Each number is 128 + 24 x the weight over its row's rms, rounded and kept within 0 to 255. Layers, rows and columns count from 0. Numbers have three digits each. The size before them is the row's rms in percent of the matrix's.

# layer 7 attention output (transposed), 128x96, rms 0.62, rows 113-127, columns 0-95
116:123136124102117127134157125115123111156120164093111139117098137148119137123112125082150129142118086106115151150139087117180080098161083133136144116141138189124103153138116092096172132128132184150145127111127157109155130120133100062131166146166111089130110134127162124122110151134154145120
124:160126088136148189119159149113123155129091102121114104077168136128127140142123142125143103075155167138139141146164125093099142146115121128154085113110114138096165149152121090105098147090109156120140095138134083130170138156128138134138096110136125159081155110141143115114120148135158126101
120:155154097119133144124110135174165139113135143097101144117104167137113133109134143128167125141118149166102139160095152111070111091152134107135083099147118119146131102098115165148134138093106143139171114130111143105152149161101111113093162138156151114101132099144091138127179129113158110084
115:145106112147098094141083112137149140118134065112118109127168095158125121184136071131158151138161110171105152122106143132100106125168114142143128108112148131131151082106128120141143100143134127116115125130157109106154127158110133128138100137121118094096120152181083141142168103156147162150
116:087173116115123111108146094138086151160153131160067098159126130109110125133155132189125106136141113121107127129125136094140150136151137111149174114156157115126129113125156119120077090102099123165099163119133111136120122109181090121135095175137109097104151136122159150130120137152137150111
114:150139106121143152110132119107104131107159146146144134127145110119075136145116130145147129161125151110143144168200107153167115117093140154125104073121135154102146093106125132177094133119119132112155102151057109112093128123110137098137149089142096148116121141125100185128133116149132123155
118:132142125092118144143137104139101115101133108153120134194112116141116086103127149174147118136128120118095118097084161172132100139120125145144097127167107108129116121108132114133069124075148171132157102163104166086124143110149149109141152124144151155113159131151153088130122121131129119182
130:112153140121118155087120148113156117185127108125131119115137122139107162166145133097107114152116122090113100157098073170150160146154126141085144103125102094135109155140130106117106160104095142144127125121135175116131142143140109191152087110120126144126174091144151112122128088098118127163
125:127112128168174145148145093114132129114123120122165118124066134079124120110120134132133131171141150149142136131129159080146116150138135104125108121130109063152167110115187153149119102124141107136131122160120142106124132102145131126134153167136087152156131062103145116156133102088090117139
126:124080142127126121116110162093150111116131084120133139123159120134154090093138147146169138172088141152139102105155150109090129149096127167153145118069160095113137172141091135136141124118134151112138134126172113127129190093127171127104113125140133122136107150100124083120107165105137137126
116:133103151116128156099110137153110164146123160098124191158116133132131166116096144096088142148113123162154100127125124163112105148143125142103094143093112084099106119141112118138075108100135147150172161138129128143119118144089150104147114137145094107169146096166147144134124132105142156075
130:186137108117133126117134111089071115144157086164132122119114144083107133121118150118087186154156111146141147107118138164172097125159115124142094155119141105120110130159128135120113134154136144120095179153158129147124129103097137147111152114133112129074095123143116128099142111110122187125
114:139162149120079142117165145101138123117135127120147120141146176147143119158147120086066143113093134115115094060116136135136152119131107107141098113139128134151115121170091162131120175155178117122081105101119131123169114124123153098135130153137114141098139118102147152157106094172135132130
118:156100142139151084161105117151125106120094136143102091123089135165139136108131145149122124077084120115182112160132164157134130143134123121124142164119135082139121107163087116129155150088112170123084158156169147146112140134143092148109124156108151135115141110105129088152082125140143116129
129:120138113111142139126126155158143120102127140136122124140141159127123166080139127111121163130176138139098119104153110122162097133061122146094140115101137135109120156087124139139136174109111128140122140199141161144119114073131103099151089131157119086081110121140112152107097139139161169135
# layer 7 attention value, 128x96, rms 0.213, rows 114-127, columns 0-95
120:108170162087097103117128142126087185080138126102093157149096115134124120112160096120113104125127131129117092133100142142108154160142162171088120139107191140079128152134108164143106151151136126151106188145125159135109135155145129138137124123135119117138121137100094137143100104123102135115
125:141145196140121102092131122116133096137138106121116097140102125135136115126106088153096130148149106105162118088138128133134142189124109128112132092120109115101157132161185106133165141175172134084137134122132120170143103084162155084158104150125146126166123106110124101127113112138116122140
121:157146128125170109098153134115080139113149125132104127125089119104152107127139164147117120142091155103124133086141129150167078148099116135132108149076103117127144142158106163125140158123118156151105125154094085117133142148139178105165110168131140183121125118126115128127116145093113064121
123:084099122124164163128140182108137137119153133106155148110155145137116142155111113108133158110169084100126119104142093113093132130106135133148130148087124132117122141151113125181108102116124139147144102115128147114084126117085180162077153112117145167122135095138143179138099085130110119153
119:126118145124113134144135138165149144116098138115135118126134143185156127090132156122077125119132147169098110122085135129118158168143089125074118129090135103123140171118109128143187104110146101119109148103165156121118153149143135159091127159137129127106092078133126068142120145148113095134
118:120111108158152118157171163122123167164125093153112118133176147160127186111151132160157144141119083147152132104142121139108141095118119112122123121124102139100134149146146108152176117121142101103121110074127132171169114124137107150113122099092083145135150096121086118120108093096117143115
137:109126141106095104120152095117153170145175119148117146104127134136154146087107130123130118114142093120115121103135122086091159087085150098181117191156151131130166159111132152129123138108132142095148135116125091134114142097119110141093122148136146091119135177128131159107125175151128147090
125:133114123141133124125148121150110088125106074180151096150188135156109180130124113111106123103149101124137138163106121172107151144135092132106103104175119160137079163136096094128137131139103176103133155101111130140145090111144115156110161114116128097131117133160132108099143155153128111131
130:139158135130121160114129148142113079125133173102111124138115133148097121138145119141129099042118148124142162129095128160172113057114132145097116118146102132137132141100122140114141157159165129189085141127128129136143109139129079111157113129107127127110161126133122161127165100111138149091
117:107092131095107130110151121110111138176157107167129143131103146102154120114147131176159144110144104084090133155078127141139143123097136137142114108190164134104152109145161142098141100136177118103093122115144158127127106112149100099089134162132152132133124121085131151107106152157164110129
129:108126116085150137140185127126135143140108139135136130181156114160138150145151125140108142134095138114112091156095131110153092060119088140105113143125144135126103073120128153142119108123125128142153168105096151083123090128130149113119086184094135129135157129119132114143135155165175107118
127:122139098129109151160127086109150136140094137133086137125119109158153158148116115153153111124132114143101116153134168127117087132143106142130195141153141131118140082141088098116156148102109077149143125147075098161138108095102125114132129132134121160136134137105122110193113157141088171136
118:134164130119141113128132155088160115114137109109085121142165162129140133194116089137128142129112157080129147117138084107140107077127162163139128114158139128135143114084096095150111138133132099156164118133120169145097116116138122110131115126124145148108104172154130121052156124107121152115
128:100128161136122141123136156120117168151128124123118167154108118128104092152084123149098109122157145127140148165084167149126189129188146118152104108130114117127106134091132132109120099127130082144112152144126116098141122144107157152110057124091187132132132101129158122135153138123123096111
# layer 7 MLP up, 384x96, rms 0.172, rows 0-57, columns 0-95
044:168118116108151175139137134094133144143092129107085106083162122146122159152117130103091119145100102134155126127124088118102109149170140119147139123155132146109171112057163098125110116105137142126076122132088116147149150125144157146152075132118145106136139139107118134128130163144176148141
061:142118151146104124111123149138145112152090125169077146128122156115169095168138133146082118139099151152145124110130141157111165123145163108102124137131148179126136156096090106107061146132102125125106135129152115120146150127144155175096125097104085138158107129142123166130142101118097147090
109:073153135131093127120133105108115125089120172163131122143147092187139087160160102142138132133139126145070146127163131114132168114153160134106106146114142135137118137113175099107158123129128100143128113131126154146114133150127124092126152173119118111114147083119120136114101157095168142067
103:094142129141139145062126124146145128144147156132112119116164128103129126147115128140165084127118131158100158139106166136148132098112125117114176159139121099146129116117122121178168145121132145068133092103105161122137095166102101126088086092129098188158125137120152148151122109110104141126
122:130086135140131143098146134164150145115108113159088090074132118111175127175111137190148100105129113138105125130142172136094164163090119110143117129116177108134145132128133110125149133121073130155129158129118085132149131161142122127103145153123087155111130181110119126125114123092139119105
082:156105129121093152123111087081181136143126105101135146171124149170145116114100102125140157109117125088115105094130119136143113111106139123140142104145122137101124178164121122062133134128186118128131194116136128161130137122151140088131126086118153087144136178125110141136117112108135135132
096:106111150121135141097087138119127190128147158148110080138133150128082112091071124128100125127146142156097124125173159106117075146107097146177113104127090137117128181144128141150157110185133143103135124136148140087162122126115137110149146159118148113099153120140121142133113114148146120113
085:176128103115132079139143149126143140149161143097127141139137165139094155142112122085142102135113137135130110140133150138127106095109148116109149128110163081185110067087146165154142129085139183121125138165172087109142122107146112138152143120118102083117127153121140117148094117118132105124
091:128145128140110169176075128143126103144117107161058138163109129126102131136144128125127142102126158116127094112162157145163138191121130136126121150116120127129189103142090130132116111092087115089125134133157157072132125117113150164132142141110118130117127128061152122138117159136121132118
030:143139176076117132121079127106164143112123098113121152118183110123122132141140124115101153106097120115136103126115127136129121176170164136155131160136130130162132114139152079107136119056102137129114160134132084140148133151155109079157116144156182120147149144121156119100141110108145117127
092:073134134130113131135142110127118133142112094150095100143116133137206118117078115130138138114102084159099103080137109124121093112147122140133107146177140121093093101137113162078131140123187131135146135103148148158108130125147169125103141145138129134114150120108186143135158141120150116146
089:143118122132127147111116174123105117163118142060123111140147154153142145172101148118135151126126158153142151129146140133161141145109139138171109140134122103105136136159151137098167125078127098081067154085130169113113123098093104119109120122162151114131134152110090106137156138114085127092
118:110118139135121121100119087168113135138092110150116104149141123164115092114109128114151125185146095163144137125158114167127115114139113183113103139153160103134167164116150142130118162160136108118138076147119155119112120104099148105147131147143172116093148155155102075122116077123100112127
110:137116130134163125120101142111130135136125056112131110141114156129116134134166120192118091123115125160153118135121157127142112136149145179084122119162121133111123167154075138126149142148111153094137093126074096159113134129104114075132152122094138177093152115130139106145137135164102136115
130:136107127142126104140106130138124138119132174069126142140090149136069139146124113167188084137157149132125112164139175099152115149148104108137159126134107130106117101151071171156092152117114121177128130142144139118104121124124137096091165120138136096109137098125119147150118117090111147118
083:141145129138118153147132114145094096141131139138137136157148116142146110149079143164131119127121057175105125116127117126120109141150134123177126097113138143080100126101118127153114114100162109112089144123124116140103117110138146097147144073121132113107122166114201154151137158116134193143
123:179123161083083124120132148131106101163102090131145146152154090127132124137131090083122172140156123148146120133175118089132154108129111113137141142140135155129107113125131126126170138146115114109114118106127154113077089168158170107149138106109134128158132144135099142076145105163142157090
094:126142113112122138102126072144148149146120158130110137130118124159151108145101121130137146114134111132135133099162161178123112097202096137155123153153159116136156126097149090091103106117125149146119083162122163169118132084151105093116122123100128118112124175165094155113148148128119089120
103:151135167120090176145147114146088107069161130157114122146137123124086131135161108176100066145162113153131094110105114121090103131149140119137144147114138107121154174149124130124117116142103138125132140106141115125161122124110152114114181132148128155119128140176131122135108086163095093100
119:134106128111150129141119133191141141133137139138152149140144086118109106158118113092125145098098136088142133159129128118172118127164133129117138101049119114132111151136143131176134160118098085121120062127122133150124109155096118146067139124130104139106149112139134105176131162156131161134
088:142136122127125121075132127130104116121113141123156119116094170131137144121117141119122185130128106156080126126100151125125104138130132145123185151124118149150096158148123151121132122099124107119106117092127128153161156160131136125087163116102051141148132136153117133077137075137170181160
070:096137164146135108111129162064103127154162150119094131123157144093146149151130086128103133155111080100097164092115106152123122120150107134064164159132131140143142124087144122103128124100126127151099132158110104110148110131127145154118109175113147130092141103159125112127111125143182145145
098:158130133150157139103128116110133137101146119129128155102175153135133149099144124127061136132132173132176139115123153115132094076136132161140136132082128113143137142108090095153093099122095125164117141121132123113125093122130139103116161110114162097064147127157113120131130193133170142140
089:106100134148130075190115134111137110125182148120116165123112158145103118136144167169121114092079095107110093109130154145090131138128127162148150152120108127085121134118120089157113145099130172113083119080154109151123160098153107129124135121150150111137124157096142144127134140155103144124
037:152142153130105187089114142100159105148105153135107141115114112164145136097097112123147169170110119154137103124153117112111142119128159150110125081133131150111109125138101140083107119114164132159171114068160121127127132146114126180143165125142110110130151110131118115056130166120110130113
128:163136084128076122117139142133182141120117144124116125152168164127148108089162105167111158158159120097173121114108130125127103128186114090140174156140128091113120141148151132147126105108131141116103112103131118150144101119060128090121134103147118102125126104148136119140107179121114110124
075:187161123135142117175119163123123118161134164100122122111128114147135097122131154137095135155142128106138134135116147101122134075175114099135131077151118141141092148148120126091115105158163090124137130142120105129156128092145157078089115145089138102149135129129068155103101153138150116156
140:152101152173135134110149113118133147154146125109095147138146055117142100123194145144101139136112105151110150134138161122164137115113149100121166095141143133137131142134114159127086186100142144117102103149156122119118169145109105121093109121079125087139152118075138097119119110146136133123
091:089130160159173128161137109123155121135133063097107095112138122123168136099103167119093160103124120102186112079171120083108113121121144141149162122134119115110110106167169122112127116122151133083140138149120107136110136153163140094127120113128115132171128111110126153159133108131125168118
105:117089105115097117137129106179142118150153136157100147117148152089131150180078099127141168096164091102119118154157129094125115111111111152166135122103128076095146136094175149105104153124104145123121127158129133101133160108124137163154140120146111142100158098115157137095156139123127131095
048:110148134151124115142126099096121140179144159141088115113113161120136089133108123136110112134094122156152140113122107128140139100150123172113136130189147143146141098123124151181140116186075159085132127108113156101139140081127122101106113141134120148096118096137119147103120189138122084127
122:154138146154151157123132105136115167140155143074098156169156102111127119148169109107152061140071119097123128138090158146136153135115120136110106125116153168125093132164134160155131141088113098142127109107123124153119111139096132109127131133175106097104147147122104129072130146141143100131
122:080090097105104142104123147096076124132146123147115103126100140079165168143126073133141150136126128117166129136149132126154149123106149127118141100117081106128104111120117160163138085126164133148113172127127123097109156153127165159126165134081163162143127127152114140115161126101112143098
105:153114122127131117121129111140110136102141159097106115178119149088145192148118082112158143098154141169129152153152102140082101159123135113107114114113112134155105134142167163174127115114112161102124099109106150114122113082150133088151134121138131109163139119140116133095161080141153112088
093:112123132136117134109079148083145093163161096123134092146143122135151092158136165160134134129101092163113099131137135132149128134162072136136159157114159138122124142125144117140132126158133116112141129122099097127104113081152151128150128147116095117148163171141175104109045127141113105122
111:105090126112130128118120098141135136142152094164144094110117128143116085212114133134141118115123112104123134142176092144139143105145087172137147169131093118140109141116114118115138137146132113102092113155134143110129053161117116167150119099104120151187141171140148127132123124128147109128
070:172128102138127127142140139121138105093095142131071124111155098133112153180123148135139123095119141119115160129136151107083158160161153147149156118113125121144143106120123134171126132125147118065067148097157108104169188134110132099099093149127108104120104145152135165118141112132115147128
075:147097161151155151120116141083076141118157127086099096135121148109100080097128115092151147129132120099095155136138114106154163155124151171138144122158134118157098163117139142136151148095082184102114151102131122133128121088099112117150132142097121144134112152189125137135115108118102137133
099:146129109152125145142144154135120130123151090105106094113156123150117146147120086113095122166142113160088108125177145115160128165113108162119110107061098114157143098131115145105125168100132156106168142114144166154124133134108113124114118148147111163123142159097133088086090157139085137141
101:128103143160137106159157108118155130179168075111108177122138156155113090110117122128166128146172119126148119096121105168160143118092145114081149141115137146140154096160117101075120116129130139119112089151128093129152140123123138116119138152098101136157154112104123091124162136092110108159
062:140083135126124146125153109132109127162175154134125091153154129116086133115130113129137148125148132107157134176167125130095124151143090117080132143148109085133147084093133120113164129105113114122126088106113140104158060149144080141121127139111174111142097126171160150104121135097151133144
093:150122187136131108124089109126097104100115084134124146133085127108117144131140156098149106111162125182101124102095190139142132132148153143152139108130125103150144184109126130137105144095131116119153077131133136123143110116140124109147123143136122186153115124128137101137073161120180100114
098:088130113119106086129119111191119107147157131154124110123134116141128114090142095105161144146124121146135124126150134146101176085139081105116172177094156078148139138131126104126110121096144126159107150112160087119151133117152133119156164137118151082118112142093142107107154176128139108118
123:126125141083117124125121149104083106111108103122086150138123136095119119163144102119111138165110163107117128123127140164153112119134142119112162162133123137144112131180071108162129125098119166127127133090152137137168124115160123092131151115195133139113133140159097090137100098130169172092
071:116124083121128162138145106094128152106119141136183130133142105096071073141125116139147077164138145147093115077135153139152121138126134112125098096124151138162123130111156146148151139154128120089089112105092119155125129131120140131140108118130134129170156207136124157144141103156099124122
118:101072113090093125105132134115139141153134133114112155122148136123125115131192144142095161100109096119162136120151115127156128110154145091090133110146132118152159078157111113153143145111174190093106100094118111113098134163108139155112136122105124129104163122171128142154120118145165151134
054:135143122140124148109113138128101121126159152134140135154192145129161134130100124113124161131082102092110110147144147141095132108128109160091143098122138123109126137105098128148127141085095146174091136128158115124156106144115165183114170120100157116096144141185100090071138104120142145127
085:084139148127150138104119120121122149096138141106172112130151126104132102145109137092106123107141154162124161086111071087154103158129143176111158110128136122116139156135156153126104190151105131144108105074143097098174145126073131099144164125123135122135139160137125122129093150147144125113
087:119137150081126180129099135145153141094152117173121128121150138164105083157122142169157129133144106080124116163103102124141148128146159125116135150143149143108112168150126157114118152097089115116093116104120118100125163138112093136100107144106135133072101103141100102134167159128111105174
108:121139134128160135104135125156096143139171116107130182131117159129110120128138095106120067148133111163105134134167128125134118105163108158149149153106120118101151087131124137127130109150087127143105120090124117148102139167129178122083106151151121091093161196130096151144107109123089114119
115:150102146114109132088125123114153088152159103085118179186115144112146108142136135124139126109128112128118113135130138138156138133108072070130149113113134113122101105132120117169111132139101166113118183124110097131125134139141141158078126134138155108101125148158164116109186118144122187144
136:133159079097134116150140092126126144111094128116134179120121129089135123110158111141138133124141115138108123106162142168123139164132141123113164108147148102169091107162124118096084113158127176129143119160111067098119140132125146091110142175096115107142152151132163106136120150096151081151
103:139071113124122117084137169131098147096105139145151173142137142117128135163140090103110115110142127146161165141151083090096180120150120148137175139105102128096095117154145118133146151112145112138115121117105163144147114113109095145126103148139122167077145164140089117115118120158162128105
111:113148122094115102187101129112123123117098155126114186148165135120172131127135156144088138150160150102091124124156094137170156122072114097127110123112103128156107147157147138128093136121082149103136112127096096110128148145111109129135138162099145122072136128107151121143104174145149142122
095:161151139122095141137140110145142129157146133137136153147108150099099144116160123142107089144101112110148147138105147126167096147116134081116097100157080172102130149166091125128115151144144106141110156156118128123161131136105104139160134106080127080130183122096113075125136119127176156109
123:122123124175097169140126102169129157146120134125104183139120106114142129105093121138153109197080085127149182123109133147095159102128134163124149123122159145128148127095114129130129164132161149132092122180115140137155126127124117094133115109106121113109117111081103097162110139111122102100
107:126102155162178185100141129125123137090183126088115104137121164102076108139138123175147129133138121088144083130125132141137170123143138112095138116120043119110151141145112114150092133120112123158138088113123120130146130141160123134160117108103102119115150126123140167136139138120146093138
125:159125119145126139125151117153123097095161119144132163086121179123135101127140115130124145116095133110148124106129173154140083144113147132141138123106107152165137116176089125117086152113142133121152075111151102120115169129086110122150100172086086125105124171096151142182116110127129131141
# layer 7 MLP down (transposed), 384x96, rms 0.271, rows 0-57, columns 0-95
050:081128119161108073133129157144115094134157126114158112171081156085134122101121130149105141111149129169111122108127144113157157071101116128103146126143119142139144124139086145093138135150127132162160113109126169092149139124117111103146164122139135161125131118145166122141132093146056130151
055:088109086113108134173145107147103129140141103079154093161101122126117142101173133189127112135154101141082142075110149096123126118121123100184124146133111106172106112158139101126169101113112121166164143145102126130105121112126120148138135145158132127156119147143158129117109107165150124135
108:129125123098118095160093157122115159140135114114136151121133139088091159130137150124136128136123106149153085107092133151114115155121166125148142102124075168129120109143091155117145130098133167129114105109165091131138114088148133104130081115128112141149119167141154104163166097159103162190
109:129094107114101108134154162144117107120150144121119122127097129136178158125098121164138118131137143165146121112162151127096150124076096181083119133184136123138163120186135121158157100144165111144130148115095116107094112103106139163092098151107135115099136135150157118117106118119130091098
122:150157153118120165110110133105112113103073153120163131133104126163120125134132125128156144164172120111116080153113182150159127086147124181107099158131091141116107120136114093127193108106125126145091123142128155144129112077101144135119124108124144136120141115114135142160108109118117181099
087:151170128142107080135115165084076137121116109135120148091150134120104137097125143154140099136164129153150146139135153101131121130166097136143122133111118115146093105095141130167142147150098145115082116124095160167132127096071135140137143178132127130117142134203146092107108103132128121130
092:177152097122124118136136184125109122154127108136143106126113094116164154141128120180119148139090127113151152092098113123153140128145148121102102139175123124117126165089146134124121121107127105155139129166147135155072156098162146160137146108085090103101110167115159114113120116072126099138
087:117141129147169130061142122155126145102125182129104117113113146143127092094124127122079129159110125114108118137163119142157059114092151136105152134142152146133092107106133156102137069160106135107098170098125142138122145151117149163171126132162115119131123122111098142127125145125173152140
092:114135115087109114137146105104161096102127117144102143104150147094099137214194155122159132117122128118152143126109128155125118109130130146106096156099108158112119126182105150147135126083142117127143121132143093138132056118146102115150158109130114136124129132173157104133122107160147127111
029:128170150135149099175147131126117128119165125111134119169081099108145098083136112097123090130145118124099131155115099148154154085122152114079155115142140178122125132120114135129161123169134105123163114127118151129116162118137101149143139134082120130109120089191147119170091128140136101097
101:168140084122161139138111133113133125110138139122164160105137093139053135096149126105124120109125194127150138159137131135126176166124155114102132086105111132150158158133117085172137136162103153113103122132101134119129133098127090108150092133125161127142147119170111127101105118148098128092
084:148106165126150124166129121129134113086142164135090145149137124127110135127125103141107077142157115119127063143117110109126100163119136180137167127110139111114137132088123166225072116115113140123134125111116114164113109124106158097130138136134113132121123132127163155141130082126115157141
113:123096142117123145150151164078154133125123067087110152132097123121111150128143124132131115142123126174133075126091105118088115132116161111137167131164104141128089127133093135121126102123140155139114161141145129187062136111150128118149129133129142179079101121123136119165161145143149143116
099:146139115144106135108106149115186126105135151113160176142149127126138129107140141063143114119142102125098146154153100142136121033146148145106104103094138137127111142136131110129139126109125136114132154112126153062130113126164090148171095129188123134144121132126118112106141117114161146132
122:107113086132157110145141161112168116119180130132146160184108138117093127122124139103113139133108119139100109138131145117169071123122156090135207075121127149106112135120100141117096101124155126166127145107124124125101145130159094175148119110154116156141098140107155135124134115089138137115
096:132126129124137144128137134101153138126133134104106124107090109131071121070179124116134133131153186060127126143154129136152157131117133134088117164135118082142158117124127103126140127168130126154141120122137176133147123112087128158087128181141135121111166121147099110150130126142135062101
113:112123109143128173085111099106114128128111128079169125116118128133136152127140175138131090109112139132126194147090140180134149150081133104122135185120152163142140108153124126098102106139126111126155143160104116106118144070135106136126088162129098144143103111141125124124133146105170158102
106:140192087132105103104106149087162148096109150135161160130140105101123138096142114134141122137127134136126088105081128086141145150109137131127115112143122136177137132148123142100172133150122115119099144084177096074128089155101168142148134110142116125134134125167137097124156110131160123156
099:113142138126166105075111121130123114125089156117133069139142088096133115175121129086158121149141103130122130177134136173148125145108152158144109146129116094144128146127146142134126133128098109096101140150132128092119156184132138106129090102172117089168097100157110108149143171127140150115
129:112155114130129150112139083126143150121123117130111154115150144126130150101104112134121115119163156149108104142119119114158166126142146116124121098149115170141157110137122172137100048124111147117120121119156139116133169097137123125150147093131152139179168138154148104098047141098127081100
086:150114111112120145096109158120132131104191133153126116109129136170085170158135137139118131099111190115125107089138153096116142178112123146092122112160119121141160120137140143140148084102149109142102139113123096168126158095098132120159141093118142137127144171118120130133076104154125082144
070:108113102158096133146129124131122163132141146126107114138140110118122130097166136131146105113130159139113101128089156104131114129074108136148164129117075159166151133117123167146132136131092163126176126124136116080152125160156099109121098104126198187162120084146133121114139104120111108099
092:113140161131159104117120164117070145136222118109125108151104152154140133094162148137086103089147137122103107136125141101141112100104120155128129137128102131142120127117123101146148147155137149137161147144170116107135086112145130143113162116132125076093122132146165104077107116153134110137
092:123155112133108157127172104116114075131111088145137141109133139102143184121137134141119136146210144082132178155165132105155138109124131118134119132116148110135118119129174161092122124125125097153141090115105123092148120136081149111156156132144099091084140125142136120095115142101139150106
040:111137075131164088144142132133099125132163103132144115135100117117116108140157145138133090120138112133136145144122141155119124148115114095153126153122114114153150110118144108160164152154119110109079135166088162152140138099198107106100102092117093112117106176136169156152124068151125144138
107:132144128096115120089121159148152130100103133152119057135155099146071160134146139093098167138128156124094137143072140154162142138148099159177165142105114132083140154153137090133104114114126122104121124122100134071122102125147149160140130133159104119103153129132146116124144150130134149136
081:091144118136122117092124128133120150123076106150150154128124122159127135142131108136152167105136167140169118129157106086178135144107125131064150166132121159101126078112113133125142188117120136094117139116138139081114140148105107138134131101160109174133131146147158114141106103107079154100
139:115153142176125117127136144113123114148134120128131135148099035131114134120129117123127149095127136178148120147110131167180154109125139116126108122130103139117135095161141162113166145102107103097103101107118160148139102106138143149116133116121165122171108140064110133154130133162107156078
093:172097096143086123110124148119112109126148144145118130138153110119106148165132092126153112117138114181095144163120127173142116154148108183110107111106148127148131133086129123154115156140107129186129101098110140153139127048123143144138117105159140100104128126112153112150118124154119071123
103:152123176149111102117138177091093156128085168151118156129143135156094120122112112178120114113089100138157131108136097139090151140103113171157112168151103133094093145140115083125125126114119131113151121124108130163144129133145140138152106163095082163115129139083142119174130108132112125143
044:084119094108184139091119189151120112105108079138129145153142082129113163136100126154143153124136107127149139132133113135118149136119122118111138083128082148137152117138158146100116137123125095143140125153153129082143129133153140158142092097168129162106111137133184110137158103087150107093
111:137102081134098123136118103125111161160161135114110103094161156142107130146118127126151132150122087150135132141112172155137110106124116112118123123111149150091169148093091087123109126134062123132148149151126145163147136131151138134149117098136137112065099129196123138159153120089138137166
112:133133098134137115143110115099124145125109170134124113127111130158146103123080167132174119127109120120115106127104149181110158126115102146197163127108118179155144117084174096172120130130115145160127135127092146121111163093170120138111120100109155127119102106077152121118155117141125120091
098:157136188112123143124149133112142095089150140157146134111113139130120151092110127149120140135092157109108120139104069160141137129083082148113147140167131074131158131130128119161134128136115121135144119195143095148142117114103089143141162106104126144072176134118146154109104108118124142103
099:155100113157144134114151088138127147092115143144097139107133146150122143103107112133115121121165160072146122143122099119113087117131169110134096129128115116121087126135129119129143158110117116136154116144180151098134124181121141088115122145184144139127120083094084195136160139105126172130
108:141160100107127166135177144141100122111155090121087124151094188097111189078078152128117100131140132135132104157127144149173147125106152163139147097148095140138148150121116128105124141134142103114141107152115110098133088145086120103129149110128114106121118121176159120121128108152126126154
070:084117135125067099120163133167141092138180157142161099127138163085166134112144123169147116150115104130126123112141128116141116147116143119138132125159126103095105113125147157095125123151129135147151126105108171140102138095092082182155144134150099154127133124091142083159118141092122109114
070:087120126106085152149117150066174122097129110159141126145136119125153134154131077122115127117122115148127129105095108121143081132093122158141166122137187148124138178122122151144154132115127123107157107130147125136070137157137164099155134120137148126102109107119138184150132079113146108098
104:139140149083155097148114130136160164115109146148140130141140092131116095134171130117135098131133131116172132132074138126124097140131161129118160147138156168121128108154150123124123109137136068139116073125114102136122135096160182189136160112115121104100085101126101123118159088124166124115
101:150145105167117103133126119105100155111120112151130131126130077123098115122158131153098120140107101086091148145097086159140139126107120146152105129165106137128134117124157111171135148168090150130153126171128154118107141074148144109171073098107113132145126137196142120105146113144132157113
057:126114113134115123159133115123106152163140116170151150107126133095099119167120157125096142109109152147111120124104068147146118083077117109135164158184150097134120132144116149122112164120163104119093089116122107093102093137125116140133102138158176163104112142151146129112154141172158105132
083:104123112133105107128150122155128174098124142153180074143094141147112097124138119141098152095113123132119118139149115112120067115113129137109160103117155167110112117134126152053153120112166154119134127138107086170132117186141131116116149118145146155160119127122099171104130135157151103141
089:116117136101119165166117058103116120126165143127107158080084075165099171079146117133113095144136134156087136111154127148103140122108102133134157131123108145131124152116182121148108185153119152138115131127142140103152140134133093134155163124127133136123124122130129098111150142097163097129
129:125158157166133108152174142087081121118138079128112109155149110143149166127092099140074165132163117150125119168153134139127117121143144116145148115146140109121099062083105117155148113131092113135156122137094110162118161163126115137124117146108151134137119135166128130139145097090092112120
074:136160158096091105135146153100165106169160122084102102091107138170141160087147135103146128110130121113126157140114132122103145110135129167144112134102110131102118101143125165067085095102131154146121142109147128140122100128106148124142139179120138161106113105174162111151114167120159138114
125:121136116138171142131130104090135127152160099059143115118155157085136159128140181095160119091146140101143157134138145134157113122155140133089111106127093151138132157153130154100156129110109122164117133107100157096134107086124110118137127109145130141152104120146092120099184118108138080159
052:059088111121108109139147088151118117153186108102088128152133119152142091157150146131101130114116169095129116146125128118102118158089131092130147136120110147123137134088095138175146116131112159118118136152144157127098126110203124101124152074122163143148140136145135134119137140127149153114
088:119098133144100108124082148140104131111137125133088088099125128130114172101153123132121139113093122153108105105111152166115168070134112131134133147147130102137129076109081087138138132122126130137143121174137138155151157119161162140114138194126161135084111135163097158132158105143163130135
088:104088169036139149124134132147126121123159137110157120111133101152161097105159141146146115180144100128148109154117101133127142114099140142109158097146123157117125130162111169118115122148105140134062115126164120096133112140102141148098089119170126119141145121118117169106128153136155109109
109:110164134106130102135133190164096127147153091115153148119119119174158070109127096141129111158133134141116129110122126124124162152087142107169115078117119125116108116138119146122103160144141197148128117130078109092114110137130117111135127158171128085110130104125106139142147118133144184124
115:118139141129196180128129083152114117109109199092111133119115087097169110156102136127090118137156146149105124141130145114134138122130146137100110126123132119118105133159128143133161139163145135164145142124098121084138143121134137157152119114138123096107147146136164100120120083109068077140
133:166083117119120174194124108144121143106122136133115130108110094126114138099149126154132113140143135085111124151146087127170122122109165102130175117103128164126138128151159083153132110149115113178142121101142107041138118121090122132154120129142134096127143122130092148119157130139129167127
101:101156135129131108142093133133128106175132131144150129095092171144146124153156142113129083122123157154136111134128107133103135169104142128046118153119146145134132094082106109136189121165175129143150123130144136100136130114102164128138135097093108123126072128147148147143123089092136127123
112:137073170117112126090147125129153097146164118156104152163144113146087144115106115181148092112077101133125116121133192141119114141148147127114165168115124082136142145114126126137128107117164086126137133138150126094086107128116109146140155074133157130146120157145129104098141121115144110162
096:093140138165122124105146172160131129140113080158146143121145085150106105153162123144119107127157131160159136140106115154108131127079141110145121147087089099127147138182089141119143124116144154115136131139149143109123146110137104090149105120133079121111157117124166110188119092093123146082
120:131135109102159091112131133117191111163104139102156126136140074088131126134128098109142115130156110161141154122145119071124107151094135109096135080153112126159107120125145151113118138150134138119168142138157145092161109116108114103144137144133139121161168122132107077075147122151154141175
106:131123117100171094118099161124140078119117106073142143124098093151121113186101107173129129123139149158131128161124162111117120163127141129114076150178109100110155162133143134095148170154140130107104099116117107153106163106131142110111110130138107113127080123148157133146127139120166120157
122:141116126167129144156176113128135123128097120082132142109118175119139142101113133143154123141152081130130087152114150131121158097105111146119152146105156150090132149143104154105152088128159123122106176117153145132160108091136143151064093124136083112125149121173129134104125141101111077154